Weights of a small transformer language model: rotary positions.
Each number is 500 + 40 x the weight over its row's rms, rounded and kept within 0 to 999. Layers, rows and columns count from 0. Numbers have three digits each. The size before them is the row's rms in percent of the matrix's.

# layer 2 attention query, 256x256, rms 0.169, rows 0-213, columns 64-127
025:493511535541547530483452428510495477468439478386510497513416477527425461426483449471482465492463528456508483540481474502463564479465501506484461496557515537478503494511503486452472531530468490
024:521459477534513528480497514428492502510463470516485467506465501526509533528461510577493537497545437447508508476506420527465469517484487508436501448512530515562536444532459474455531500509458504
059:488462478474514527494452486510480536492519517527498522577532503583487484472497435522486527513483466430464502449481513551468522559502473546523520485441580467555465499490505529454507515445424447
065:528478554526505534509518499449460532496510488564449505540541486490592540435566527534495546522590507512477443506431430441476518409448446518489466485470511501472532424520474536490528465498402490
053:494488473504468493551489519474450552563519456606459459479500477556464551468556501546488534491522514567486479488501456493555531526533499518523468546469488509495483493498506493506480486518516516
049:549524510547516465539576512483509434542485451551500452499485511419472445608434461471526432514429482488433500514495522504512441521491556537523493460486562495499495495519539468522582517482534488
071:522494518535513519527500439560444485540471417459480488535446450528442515479504447507508578505569538534477451476581534537455522490529500534526487542502540555438504501532536544472410488538524488
073:461449499516522506463623542469459454535507514555449454532526501507512523527519547513576437579522511462477538507437506516480495516485517498525501539504544519589523460503498486497528514490500488
100:524596569532498529495498505554576520566510551452586534436505471592524480458427531595575531547462455461521527485440471450590526522461503392563503445495487449445462509492532546544497582483497468
103:461522475519509526476489412492520427451466523474517474573469445450473418465518474472477504474513484529513498492476494446438459465476492511478532464494533522435454529540538426579402490618509536
076:488497554511492514563483522541496539563584532528558514488538449561467536486592516559526501542534511499467432474541485519518541458536464534556466502460519380503432440459498503450477524486486424
068:475548461518528521533477487504488420456463510521466434442474462498460488506459507472566454448531485486530479459560478497439380452500463543479513464471552496404543473493544483509507488517408535
096:516544468495506406522510496458524432491551469476544541522507543480438494547473498511483445503433493566544439549514422431581542532525511485472529515495423500615443531511480549549519535449577487
089:550518481577451555466487534531461547461533482481497535523468511533519553529466437502562508482471383458448452435496449496530523541477475489558506555524482434515469439544509486550501547496515469
064:480450484481481449475474401458514490553464590585521457471499523511510435479508524482476491505545488550489457572548480499459574473462490552509462538423530471443449521537499552484406534560527536
076:565558494529418461504562459478410378474554389402513512489488501455517566518483505466486490502458528527533496499558429466482496428499538508526477545536523541475480540512506495527471501461575530
107:511476433489498467456505485460493531446456515601563508514467538530562500547408456473530441439477526514466485495435508482540527406492487535519538508447495508456468524533534465509500546483546476
113:517480474506456559533504439459522545447504508530503521461480536517593519561445558469483594491448572418461546485510459484512531573531507517443537477459557524485518555516540483431455538490542475
097:463473480479572501518537520526567505524478481532502458527493532502472495456528417556527490474468471479444502501471502491561494544477521528487537521482509451487479466519545526514550559518488468
092:558530514523480527447507530489584490452524573461468548511509514540487471446491424495525529555481471492559576476398508501521529538482503433557547471497524443549468532555535511490417523525530555
107:470603534474463573466504449522501505516525464542499445478561424434461516466525556506524492530547495565536490503530511513433493466503547453512493533488546509483513509497481518482428480554451567
108:511500509452555468550558530489438495484496413451519491495498525582486475414509465496535424533528570456527511484487430507506481500479525524576524520476464472563514576510499597527532512453494557
093:510440505496527581518481495559488489558520419463485468465435507522528468507517540576541464486517588486463440502526423525484489440489486509475399464532501463525543504439497517484523503493435530
107:533451501470527415402486537512506473431537463467527431502562546444507522552508559499492526502468437555574515456575530502534452504484506566527534526472564512476566487463619449542495464541487529
072:497509517519504483508486425488513588471463608486489475485522505484504518510509535427409542467504505450547571475484475455513518556430497480495627448438466485445473502463525481461449488513552476
079:462529495510473392602492513400473459497503486502492519492582492470524537489573439445469501478483450541457490519474488526460575446483559480531552508517396437487467596532513480467473523500551401
097:531535533488581468546529476543600550491545555504458399450459494545468433468503463481532508450493476560539495472540540465554488494502491468572571468490480452472557489475467462502500546544515492
098:548526606489494485547483557551449406456496459505524527470583536511535517525493514509544496500524494545471575446480457454465504514546519486547566534506455441492490548514536456493512465485501400
103:542508470524497462521482489500506585491518481574490426539468486525521486562505543450498620505515521496479451493486503481556547497528462508511440513520446541507405450492549490548486507499500533
108:502483526507579544489544480567591458494479559498492573422459537490523462454514490480586498561512539468504453489484448453396490483472469496516452494480473468427505446521443513490486537497435467
103:549523476544540481548441494531518480508415503570507514485539574508529508537477563455529548525555485449453559505476467461524466549455412475500514474549480474536549496544562540533528471517509462
102:474533475450502488465550529441499470507553512514539598502436457433424531445541545520475511442522533569488492565544465480479519493511554461448423525462528506535427533467424546527430488489492493
107:541450497516450477503479490528484451516418458518491479499506507549497487462415470504535486484492474494521559526476482477453508472527416504542543509550481511404570451556473580533515509514496463
114:561418529525534471573494542572522509537430486540468476574493568452547450438435489551552458499596427508483528492463436528528495574498441473513460477533520441566488487565522503500521533484451533
103:437425501446445497533545461455462507473454528533460580500528546472517548498508483495444478526476487496481490517439516488503493538536526495499536551525544447546499524516450474454435525509543490
103:485525504595467454537466532534524512493502494507510603472463498504479517537537480531473485597500489499414431518482480501520483537526564466513469505443479524388510462578493433491556496511443549
113:490488473504500485504452438530430488544514554395468490512484522468574437412542517562466490491523503449551448502550520519481550461495475502531502520482563489541432563518530529421549512530450404
101:569503528485547523560505502511489497496500529502475456518542477533476507553562470526535505443504549535464491441524432501563484449488489521528495470513449520507497615480513536531509427504490535
111:491460526504393484512510525486544494511508499525466555554508422491532475584543503516476488503493483518506476414439465506486540422512497533453464421510544465516453533454479543461549493419469536
117:451490474589484468509436474480466474510512530573551557591394535514457584579485544560495529515536494536521492492565443521418562537479475499494488462501427521556526453512463497477435512487509554
104:481417446481476497495521447453521528490530559393553472500475546485496434431542591520428491538492496494509507571525532456497563487461551537458537536517564489502513449435523513485470551511514434
114:532445543482402466529494458510444464535453462426501559537520506439541504522517489504494477463515471572526443477496503505454530512530542475483409517514519470478469509554502534442445457483465465
119:527488551500502492481579514511481450501511397463520506492598571464504522468505553488531505539415513496527520445514470492478491493543475481476436519451465393538520539508497551469491492467515502
120:490553424504512497546484576486517478458445487563482571476455479509493493467517476551426552519592610476490527545425534476500483492427502553524481492499558446476521497499424455468489571601463502
119:430514502506540462514529481549502414415487476573505441520521490501475532554480518550419520484542517463539428487508449596482510540493451553483523439496489543503489465462488606494467463488492528
110:476478495545590551520508552519491594508504487524510515494476450572467504457559490469440517531498514518485590450470408424533512456451507473477497504520523473535472568451555520504500517489537463
110:508547516392511492493539479564606440507481462546558464463489512513478471507442523470474486551520560495450566454493477509558544509558494536500546511359511553491431598514455504538533539470444552
122:472492461553479539531501471472437520496517436435550563468410540505570505506515539531539483534479526500546525502527502532538512548453483536482506438526505495578479501481499515475409521542473449
128:540534475524415463484495454445535564410462508496515451482545442498456397510478429520530531490498469477500521467583486501442534483497514475478532487538522444500463443474455479514442456472497470
113:556472527485431513562510499543464485534470495459473506552558509499472496458512504497444533500592510470566566534482455506477554452567519432485496472476536527496546483471597460421468513489514501
131:433522541522455511509446486455429484491552431535534458495463465502436482503522478467530438574491470473534544505490494474471478437496533578499476489435541573489555486452449508463526512520570478
123:521528454538522488461456517467522553502527522514473448484507472422517497577529531498546492487550534507518476520543567577464458513564481563530528550455511487605566456528479515469486509500471498
126:425460439499477434475451489440467470529596498444453489476516512454582562512562512473450533497502512518553500522627467494455572508566522513467483487425540552515523571495524467557424548538484497
127:510495484557526492473474538555554443418466497532510510480504557521431467521469458479482469515555491482566462482469387513593435549449494497514554512459488496461488512533570461538525540522483512
122:547523470536492514516487493474492512521541498425420572496495581457522519418481490507542543474536526525497550543496515474483452518429414532447619520486466476529572525475498510432469435439489477
126:549482609545476545459495461612468551534446458515555509473503433479495505467566535516499501466463455501479429590514518513482476542463489497469496497525468578487477525544472505405450454422522491
123:489495462491560491561468488547462492528549510524516515576534540515503461495483492500413536464546575530507477465516484493457477551575533507518494420437547519477519522542462499574536464532472534
135:564488485503548568493529524507498528438508503444517471486492589504490468475506433481560465550521468450496464494498511523526538511467441402519543490433452485516473511513483512500483514540502454
130:454449492521557457470468502493592469555493489550560507464519479471512495553557501493520488438528518500514475515506511567492535559544474563532500386408517528456544506466463562548465457461441514
125:457500432487490527462430539461549434528574487516490465451463526570526513444528531469518539495459506505498499463482495459544486569568441513485457526519558411477455585551519526452480462508459486
119:496461542502508455494438548528499479380575471515476454481472483523483513461440476544533492511525529468476506490494443511484532533496508506478471455533560471485520444482491486419450564534490542
129:492503495528499536534484519543490438491450469469547490497427517504559456438509486471538474464554535470510507536524496485493436489505442524503487517474414553426524525568516547499482477417551517
127:501459485531497508501483457522559452508403455481516489518504555501487516498467533477505511514514538517529560502437465489542503564455522518490464381560523447524506414548514539472506473470512535
127:448596474492480531506497521485497514460455545507457505485479468517486442511463492498580573459497480468459518457524517444565513528464447452482486523511528533508466560474505533447451540531491564
131:551466534521516433477579471473472503446551483543494468506534622428415508415550572450503493468521515490555558535506473554492521525581483507534495500529446426502399487492499475439455521397458473
135:510464536581476432532514475498413522448565514479456509521540480474434533500484514533498543503441501522542461527512456544487514494511506529458537540491483452509516471481503516522451472532494480
123:474456524499454492461549514466472506498530536482498485555478440536465413389466502504491489532484499539544471511489523488544481480516526563522494549555502489454494493517536535449558474486496474
125:453476523547505509510477418504490456520484530494470524500506506524478595615506498523444476511509532470423498505427503500480462540466529497492479529507528508564541513486513574502478394483459505
123:463502522502537456502484505495471552472564439538521516468531494554463498425490438478483499491473471515485477576513485534516553524476534494481519478497456527534535454486517504518522499468484500
131:497509544493563480515424483440483431497547525472521487564506565475479503510393530490528507504532464446454496471462513496559515544484509554480457514495557512520611502453513416502582502502525532
130:499561513530526504481500520482507596529506501475490523498449550471471524483483488581491536444527471533525495409464497484513422469511494467494574567509515534446625471461500518513510528469523516
126:502491488467535506543537522556531466509481510378548478534564506493454455502499521455429507529545590478432422526639492469487520509530526477504565483585492572447530435493519527436546538448508467
128:570469487477523492482442489493438480495496547437508535473538554442428516490531483465529480524437499492544444521488462464503461544498490481568450462473441467459469531484517500522503477494497515
122:532447481519490493479603460433519442519552552496559458431520455459477514492427463488481468527478467462433490484497588512477538459433547499459552456451556490443515494478515475495517526478527495
133:542542496429475535419475496544497439484539582502603479492442526491444517525455460407528538480454470533514525516523540463528512508542559457378533417535512494515526525488538518489536475519527475
133:486522483541445459498521450550503491501480503419469463538542480511476496520467480557521541540506473512551512506438489514531438508529484512482545489459456475526491457462460521475528488404496479
126:563451575461488571483418486472501567452570515468484531482534475555543490493524525533541466517552474511556458567438489463534496532510481427531536493559513477525535512489514434471487518485479456
124:471535509467614493429432530493522565454433515465492515452427505483529491435483449521512461501563537513495480503529506519446591515464475489467478510452522513546532467508487503507508587504496493
131:519500504445447502478479473515447557479529491532454513464487490553547468532581451471505508438448561518459494483486515488471535524526498502595575463485420518510467503489515480491465441515490518
128:493502543477570506515509475487532540492540448493478535526482503465516488510516447485520505482459541499531541495455418510595499472470539484534533484525614508552390495526531539524527520508491518
138:400541491432526484572540481439449499528473490534485490611488448517498509469432550483512503551525528512516480476474471517435477528492499439446430500540539515444482439479492504536576421479500482
122:500438547527491498527560486536500510510508470465508511450444558489429488515456478524542542570528471466414503516511543522507564522511492455484489468441444477520459554476522550464436471517449473
124:475443469473495559514588465492522502483559485489498521529499474565508509510552487510392527537482457462500505430455559530455511526515460501480464484506481562530498425539476500531538437482503437
130:458496506431457492527530513479535507489492455444452496537502451515524526524503502502476483565500569579536499497512470486445595544524488477525505527473445523504514460565527430516462497523542502
127:511460538497554554426521515454482508526509458498560534526497479402417492466484505493558443425498537605544489545482529473418508551465533474463504499491487520520510536461483506470516481502511566
128:460550530510490490500560507475560549447447520574496503557441508461516505487485437517478463494458559506490452490522544490583501506488531449526507531606477552472502526588476496447472503545544582
118:507474529519527477551496552533531529465477507530503476463531554442493514520470477554522483482521499445494530524538454420524451483526495545465523528509495518619494583569528539488507517463425447
138:531478528495423538541487451501537510466527588462538494486513434503488480535497533553593473525477521489561505508415504439582466495460536482493463485393536498522512551528500575562398451478515510
126:484448518565515585538548512515469533500472537532522513478477511497467441542486475501510506486502519527502542522534571521512498450551451486502497541466471516484468556498461377540497533510450486
129:446543548481534486531473481446428479562478454505418467489544496495471461478445537417486459488502449475566462431521505584486541556549542524535482471492493493473478537458527505513519533464422512
136:501536550558511532512484499481498477424488567484573508595481439507559468541455466509488482525504545437491477481496549487576508524553538469453467538499470470477470451427438579445521561501510556
133:505536547527516458497584473475503481525563465547563539580525463534479412499528529446541571503495473530447497540542476544406503522497493483556571539588524443499525555504486468609543428437508484
138:506554495464436508505472499486463481514532514537504471523541503510498519457527518584558485506440446470475505432560506553485440486504541485527431483438593487492422555462489445479480464526562544
125:478500533487492502532491503522499538473487570513447537496453461555480501472524495440425493499527475516443503558441572494600569412456505523513489526404560479483517394462549530503461455515503480
121:425496458439502498552472510586485553410552439522537509505579506592493505528460528547455453451540463550458547449459492509493486488495512406442479502489537450464537443500530530489494498448506556
128:532515510488463521533487528492480468469491400457564484424532486490407557492448438462446488518523531529476478437487475493418474478445492536498514532513466483500445506451488488490473523519538477
128:414504504502559482490526411475467509447491426506517546466473547474436444503469520466538516459554501494533540493496451462558499489541505534557545545468523470535492470547469515452566526515566493
118:400597538506475428613529590540486543468524516541517462470447431532500471515515574522484550507418534538458467436524545509476499507515420479475535514443540537490477437494512517502476472536462539
122:579506374475534438507446500555537549539479484489501532527450509571435408526440541486495477499520500523570422504575521428526537544455482481498483497444479460514535537512502572504498451462478497
125:463421466520504510481504472515498503458558443483412449524536533527567503465573497482519510449501448551539457502546530485522511404491532534527485519478487438517446542546539501479446463547474541
120:509564546501456597565415515431563537488507479549493488495503540596473520526485493509536503504546455497524488470504505452488463531450460484491477472499465461456483492510458513444528506514520506
126:428481511525495548468524485516496565533460527553463446449473481507478566481492528492423479501491467483546438487534490511504511562499452536512512493519523504511490449568542586538457496499547534
131:482476589416481521528567408514452424538495450458460489537525509421490490530505493535529506463473479512536556478500542498462530413466543474483471503516465443518523375426476596556554510535494572
129:489477510567535474504409480577514522510510497483540454560535463499499456502514455502520525536509526465514459575474483464488503458433489402545459473450531539532510590497547550515480509461477446
126:509534511480568463513519498518537428536478485476515531473508433549580544472468519494467489492471460457522519492465498542540590456530487464558463463567398522443479613489489486435493409494490467
128:509527524496571545496410535464561468432566507485465500571481465511494545498495570519446470558502567560573387432419490509515467455479598467500561487509520469476440556531469502463526420522434454
127:554428461407487550474485526491508458495465589408513526561554511499491507526506417422570501535534459542455493543462521550407523520411478553442554486430561578561545504495481441491515466431487567
136:514561445484536461522468542465489488479494534510514502523528509461456520502508566548447511529503471482520457549480541547421495476517450504564496504519519452560539468481495497555518490460447507
132:505483498499506521512456465522506491491514467501539505544486471476552464438500532536570474543511552490491510497417462518522548508520563551581511411552573465492550522518483540549558445507519488
127:519522477476586495492531477440449566476454505419618492510601480487533556526498484443554495495480513430550497486464447431542501481485512531473519488514469520512479534524509495494538490469492483
136:540525458558574417476465398519489511494529487594544502471500493532498540445431477456485449522500462444509507486466475523520484486547508523505432480508458481553502496424483569463553492486565555
131:454517478475501504475559541502442481469425473524404454511504531580530479455433518534508505510482442530424458504599571438481450526442579473533513531518462575613483491521524575421455444491534480
135:474555550484543480528444547511503535497411500576503450514538475453456465483538447549559537504555445450510497437530489567505465444490464436498537474456524435399498513551503533493524604486498441
127:447568460484464468479540469461532483536498465601531464505466437518468529468479553528526444516563432503507538501515418570499468507455532530496570492479480514489527526561499525428490529482445478
129:502441449475532523562495503433487429445472507525424568565397540556445480479506427494607502552480504484528464552524592478540465476569582462482527569529472529455498456541508455553479523521533510
126:425496560500539527498485502555480500527467500473523482485513427502521496445541519512431484538447512447427393495493509566528477537528474516459583419490464464534506452534501574493522547459464512
132:560422491481505531520555550544452466456550436530502510529465530484520584482507538493466444557481471500540552479474478484513497497497491590543557469469433489522427506467464457552411536519467518
124:462571562499482469469461490527450477525561497550514548447513541558531487402451493476514527562468486515560465495593473516399501524506502476459552476470496453439504515572462561462507532461496417
127:467525529498474441524477513507525508506528487459487507490501503504441511572438529508515514465481436473541548533494457483479595435574458540504555475562515496522488526505445467474444473503447522
131:529476471563517505473538506534511533546537516464498512414560460574520501499495540539504538481537559466495520394527490516530461509446536450467548500533449544552463493548492478488516526488473438
122:512455503481537538533484571562501501573506483546527534539475531481459509489476441493476505491510505445457552501527499491471525460498467582506514455487460521548476465527500530526551472536514466
127:515461537471535508476437484590516593536521564479498517613464485541496500497562478560537482526506466515508571518510461555469461470531459498547467473543505441398480445452473533512443496478566513
128:525543542481479503508457496612511492553498476491566507509539493555507464514494546476516522440469493511464518496464394477560476589483487489453548491531484481465477565511510523559490560450563529
133:475513527554513457481578582539499457450417502482473487485522521453532504507496472471488493515544506574478570508479519552552534491494570493443450498489588484450439538503549485491584544551542489
126:579482510525564474540542537519532459494462475473481475443483489497518516532457547497385480524529455466547444472506477509473431463531490532546544535561575474456505467458511473502510533504472552
122:476504514502491497529555437430490495435473534536502504524453499482496511501549483479528471479495476504484485535450509545460475545535504483497493471552534437546494484471491548527556538480515492
135:470556492552507482438473523469513521451544485470517532493420522442422450456468496593552458559540521495525493471497494520543529506467517452495623493495498389504556487488523449490495508505437513
122:469519493500481470579464496547535484554458478467525399458474559526615493456497485521554558431476498523477552568493508537485474463449547484533473507521574523615482528513508531540482590446514524
073:519592452551436462431441412501452506440517501542464512513467448465513457474597525533414493536498551504488493447454481507432506460444525502472589467472471507540596425505516505502449468585519519
102:446428556495555454545579620462552523572414462466532517531501595502490485543448490532546496456510450510517491511508507533541512535526474487519449517490521452536469575490471477488538474433500475
090:503480512437510569518485463500498426442478478508516487594607492494452519469503480519456473494443510510527547485627529510509477554504602527483509483460491667499472493516572447493495467529572524
097:517496462513480499525497545390513455566484489535489566456488555473467545464476493485446509474537515468543503500514581477534537483511479557490423496491469380461434534519565509501513510411539501
094:583543487493494538495456473522505437400493465544454442509517515467473519490484509570565525517478569455552541507463400584562553445526455599492455507501533469550459463508497521465557462570494516
089:510480519483565463506517540488550491574481551507539537522442572474512493566513448513489452475519471517543575513520509513457433508450534526583518450412470455617479470538482504526462485481507443
087:393457552489520502519436486453541529529448452570507453545527534459499501459509511473496499455522510522489476494525528511458467501452516450548510471477461589431508441442539497517596550464476469
083:461424465541478494480434528463445508462495534519469535539495513463461557533545520535454493502456543473494473484515559520530505553493501533479530521434543521535482490606528525457452447413521447
081:446526506477506541501544476414530484467489541515605438628520538525527532481483553562440501542550449558507387483464510489528499558523471498538513520510532583423491382475452520470585506482518556
092:550547452590444521478457442563540486499506530441525528455523524506500505416544444590459561531500494440484568517464503463462600399537510493504433484592539563494493514458519477553431447498521546
091:475424463508499541502492495506520492468509454522435481583457508481402469503458461473516461481557481578493479496489544534546484487519489551484464549499459555474420510468499494430561578513481513
087:434415556548565522526498536496538514527535515482513557514534509462485436518478564468586491443518455504500477465541517511465383477493553476463523462450495483535442501448526482524541472513452519
086:379435468477556457500453548451468525541491455432425597401546473492580501549507496466484482470511497463470517573479489504535445531500419471483516492544424434502454607554513495486409501494480439
087:504517574530464446583426505483620527530552516481487480520499474511523494435598526560499504474518498483523460472491474582590509530478558533444518543403427466472558566515536487432502531539511418
101:461509475563480588503474480463498563387515473552491423519540469517528474494521514535502544509465521485458475480458509557463519433462532508504519569482491611484563440493495522466545505536457479
086:500469548454466528524559500481467492464430466494540412456610504486551502518436531456491451519478497552499411515491417461547447538507469510450483451471487481525478565546533530516547447531524493
080:495520536504501518531525491410501404481562497530484529556502449483548532429431585466505549595552510473492513453431552489534528459499507392523518485552497508518524478550536472496513480505409487
086:447446488485522529455460472456483564460489475535467524535523464523551487440443528469403546480488487468470515506548524468512478511482517495472459447475526569526485551400518462502477605531513478
085:542414455479541483465512494609495527515517487530542494522523553587590474472481513525530509473490498600478553553572473534520467500539504529591546539500481530529500530524505520463559454489481451
078:489465503521495497475491505537517477445506552461516537485488504510512496496544515404521512450504463477535554502466464513558487483575494515455515455445556470462568552512531499462513537525534530
087:525489517537451540539538437439489456494539550511508496497409524523570549520528486490450502502499505543366509503499565516425512438526456477464466464486455472495548488571510544471482598499465494
093:504488470572435511490544468496474444506507579526472498477572473568391516569571483448548455535490492464435519477478413524497529412516482430429490504493509586469496529479449511472499478494552448
082:443553485533519456469488553501559401484560540457473507510467544459543453559449530497449510554486459504469599512499477528488503561471445528475534480438518502447529504577523512485509515504511501
077:436536417489493471540523466491537446494547553495527516477509534460500546535524579486473524489490521533531522453522508455551516481501549447524547524510537432512450523509482505491491420475516463
083:567472499526535524484517528519509405514553497528534497448507433561499530488531453537477532494488495419489556486534478493499540526506523511528511456531498483500485580494483543551461469583510525
087:555488488561440505426481490450491468450582467531532457550485490452505402593468475503539469527481432520522495505542457464365508503472470584513442506559526514502460494506553512475459505545531457
078:496469518557486567545515472525502540547423559494570535456436529476546535544526482508575423508552459484544427515542461476474490566499525540461459416485450461514526479510552517479498515509499511
087:552539522445532521468438468448491529491499500560493509549492503513468500458466499458549484509544485563525431490496488500477510491507505504461476497527487522550606497473453490490509554441531513
085:520520504590444588477512492555490527375503467477548507509508538469532499483437506547540513471467449450574526480497453569507587518526503484431501556559578549507432509534511489528436484472484518
086:535556492485502557452492543522499496522464454536488550493497493492514477478500458498424437518482508475465563525483507465445471469479524494544451491560479593575600496459478499544445484509489511
075:552503476448439498460515567497499528494476498516501437552500486481520440476488543471517455435540491471464451437437427451502496514542514450533431496507534510510509551519528522561496548544503488
077:448449522524520543388507470466457562554503516477481516543459436549507466513447559446521459493555494478491472528521549503489489519476508458557490478486523504436484498464472546439415490518581555
085:500503393485521518507486497523486496538502471504563475425486437530574500526442452568468510532478528565523496510500527482533562534471510496519501520493520540495538561471519448484481424578532565
076:492544433493579539504508496507504586455458513502535467441470524484504542471543514413537444546454524491513482512474536447506499546486524543513549441489448440547450459518523468520432494571463554
081:461425480469491518555477510492552552481459512530540455460497490508540451550545566532460509508521479498503500495513476529527508492468533532556524519494499516488607525489517485436516523519484462
081:513481569453407591552557548564487492548512515439417484531504509537504523513441579501477500478490491553526486469563469481539572494479423532470502558592515471460439511526479507448467561516491516
078:517465544466465521455509525547464524424507444516512511455544512492562566476489490459568499461521489479455512461529517450512444499487456537489450494522504467487567481398496506446531475494487477
081:462435515514478472559402491423527556514515481525486492450462467478498541508571450451454529501451467476512447423493503493455500542517502511576499559541492487515501546535536412503512505495484455
082:530495486463523493538439477454426453525424526535573539457542456501500518555508489490471486544491539500511470476515457511530443485495500505529474438573612509490490527520523452508450450516477462
083:534507449434534514501438487444526506431494562558503510459531529468548425526527411469518450501522531587425474505439506618561477472482440523498466550530460541510475513525495449477498478498601527
074:552536514459567565529507514517463464445454480575496474407477460510538532503527514446479464539494467490522526471460492496547517547505529486500512471546468517447499511545469479508464506535374474
069:529511507455519560504471496544487472454492425541501483561460543519496508589477451525511491451442548481572522527544525494474526451498546540476458514465591490523451473489574487453464494492489469
086:508535506543592584468459496479453529521487514509513479489458464481554495462455465499495485500454507422496510505477464488471420548533480434500512491447504519570510509428452491521516493558507510
076:446533510455516596533526531508491429444495480421528541518475537459528567483484453491510491495496480527480489446515499506529478559491448560518485449513560485477469475560465530581478469469536516
081:550498450545480544470545514506461544554470446525503513475425463470504397490511569547545557502445520535578422473551573542509478534446539490474467472542511508503498540509469545479606533503479517
078:528476505493494567505483477503464477475555436529564467519438516459418489455522471448561451512534463447485399512459566571532542502477518474492487521509488555480439463507498441550566504457510504
085:468473476445478473508466543504486477358520466453537500435415514503557555524459518587502483462488470500553446459488472513537456485565409506514457493447504538565525587468525442541558501514519514
080:603534523535539522547478505459537461531490528521522511479474498540598489551504500517496503502491457476482525463505544519478496476423489483535519464481487501450536540457451528429509517514441419
080:404493499460558445467501451540517474511414507479525552547508491519492447448547519484430448525506444460486447476504512491498528481461570469516475480506515526499435476517499520475463566568508566
075:507564417571543468516448458502504497570522430523511514508497532500482505513512538525468447398492550501548480590470563524569527463554479513460546459541527496422485531457573520540505443509496461
074:489573536494472420527531510460504487451536483527499535481502440439546504559510501417577508530523455504545569534479521549468526437453472487495477528466569517424524498531518507488428497485481505
076:530438527447555488467477492498469470471517492495477516506529473532426470510431534460569464508445516538568562555476524516460448537564503533494490506473464500512527529504484453562424439616503488
081:454529445510472566520487488520513509447425497520565539516512460486466404466472591526526483501464493461468445454467489527504513486480488430496512478458518538535574504509508473483539526488418547
077:518458523534437515542580438526536461501529468410452441495466498555554419579578501471498449511484525556532475548533491436474488433502453481495497506443512565503518498561436555559495511457484514
082:485527500561440517471431503518474511500448534573469550538501487415414549468540553555500498454534561534531466489498559537446456515502482533449558576493497507466425486459497458392521513521538463
072:472582518446552460484500543494553519520402505450543440540464531482535534492501513482572481449491559473440491488520571541492487509513481598474442492568454539442461500530518491535510556490539506
080:516504468490559525503562476528459494512458520564542537480553414520565480537427500524399481502552397441556561475524464486482543508476541505539476490493629469451554535449486486503499543494488489
072:547579522499513541556443470521516477461425441480516429463565498481441497517442541442513501485522452503474463458487502441490449499535468480516482485505496513468529553509478489583560499486439500
080:457458586511517560496499480537483464496552532430503476517485470558473501434487509464490525465486555431405496489507531527512513538507504457531483514466478497465522463412519496479474512568490499
075:534501493530578496552550525468505464480505468478519454539452530511402406457511456517489505523560495524461514483397493478463464456526407535474429460507522484496526511517552531509502522527535479
085:541490492510498470490484533557438503533530552566561511434406549563413514488405500536537430511491507491461526431491500465496476533544537502477509489534478434442453395509528511551496521455459552
089:518479509412558446497509514528521503511455467466521485508617569474419514514546529490420477540555529548490508477427471474541479528504475508650549508535487495497448434492441423484436457433477468
078:495475536488441535459537578522439516502468543541418549591585499526527547515575475488461433522486509570583516474491441488515535489518525524502503519450464451528479496511552500551490506525444505
072:437512537529477462484492467468494507478457497496578480442518521452485465526495416404504508474465532546542537533507532501526525553560498489505538556506528581515509454466442480496600454513472476
070:476454509446503495473447537513525492466456445509511523487565429487516474525467477557446482493549443533512512450461531482493462522528452514419499508505505492423455518505483551496521517488477520
072:532492517462477549502500517526498555467405586470511484442497472450511479424498542440500490485543483514460570503434569480492470515540585522478490555519515478460461502486526531458510427595465510
078:529471548520522473494503527531518450479394489489516518520478496577518432567471502523491551556453544536503564407452486487509500525457500502590470459450518493563592481523486507478526493444496436
083:500442554537482503506531435533478472552432507474481459486541484507456488501570512446469546537471455477456499454481553530520439559502467484499540547454579431468419570461516588463428488521480529
080:417511510590445537555533555536485534535456487445487486496395515516464530536477404430456581521536494517567467483517414559579461546528476477489490483487453479499504488482546486503487459432558550
078:515541448441448575516544494460505472462436553425507538510543482492431476554489458522479479497439525561556520501515450514505467488549532508421486494535490505484557553454426489501467511538537473
070:388500512491475462475491541493495458517517516422443502549512505517466495483511583492526433467503465442492513485469499466531491463538494538514477473482618528483483485577541502558558471448488549
082:444480509527426423502529482483488474502542488509532509454485608525406512526554465460508434470480527478479518451509486587471463541520527494506451476465495501475486525526520494522538538480552509
076:506490530495514506513462473524494480535524470576515508497514483503481556556515491475568516533561460527472506434575510534447447536520537496478521519457476478530451492468533523494562468559541498
081:460455491512557512558507544490461611540491578510509554497495413511506469533491484501436521460553459439543474484432479445533532449474575507561414520479543456480506503541496520456478544453543465
070:494529523526504469483549476476480585489457485486482547547493500468503507477486526526442426574578513510535413478465469548497470532550494405491514498581466516420484487478456524418511494429450436
077:416510425494488519564471510478513507447506517546487512450435468441557571588370504500508492450599461507470441476446553439538429485556515502491534491535456463517500544543478503510479476504483487
073:509486490531493473569520521500494460409480475453569472474446537471497532463563526479465525515433555595473462501473495462488542541512478477557473510498535533616610518439491530449486517509504544
076:533522492597454426487553492504504520453506465564491509410485496471508509492510449449507501445523541548516555515489436461491479520549502461442528499457489446482600483504551454478529447487526480
077:478509542585516523488475535444522500581506551488545446504481478567491544423518454467492463570533510537488479509504486498498515470457605475456426516556540459526533554514542571498467582475471567
076:481561414479457405535501408512450428496496479512446498510578471563448507448545526492545488484479539471480438565486468532471433537526446561542517492454454498512540506469540482519519432514530514
075:539534492452549550491512478460466514515413555519511493607469560473423531446454597538434485457558425528440574502466511452554457481444492468497523476456487544475577426514431496505513516521495519
080:473531504548551432490514504523455558501526487463501495449579544472550545447476447536579478556534526453520492510504453517443531570528477522484528467444537494530460589490499515494499478572457500
082:499529465424549533465528492467547469416475493453500429496455514563563513512499509478508526554546544565552474483543466577398517497474479519493547505511417545515554529527435500494543531517511506
067:472514481503485507516442499525554545517479498459546516484487527406549498452477566508550458484461545463460524533447499473514473547484570480517481556526466508567540551540452437437545461451531506
073:449464535483474550495479503569461488514499479521476464530463530494412488426522485558544481431463514442477493483484473496445492517520463531419508497450520521478445542512481440532457548514508475
073:473571483528480462468469513545475516499473508433570563491529539496612486572574486535441518464482460511521482471452531491528509498534555461589569499509494600463475543484557479450415461536594444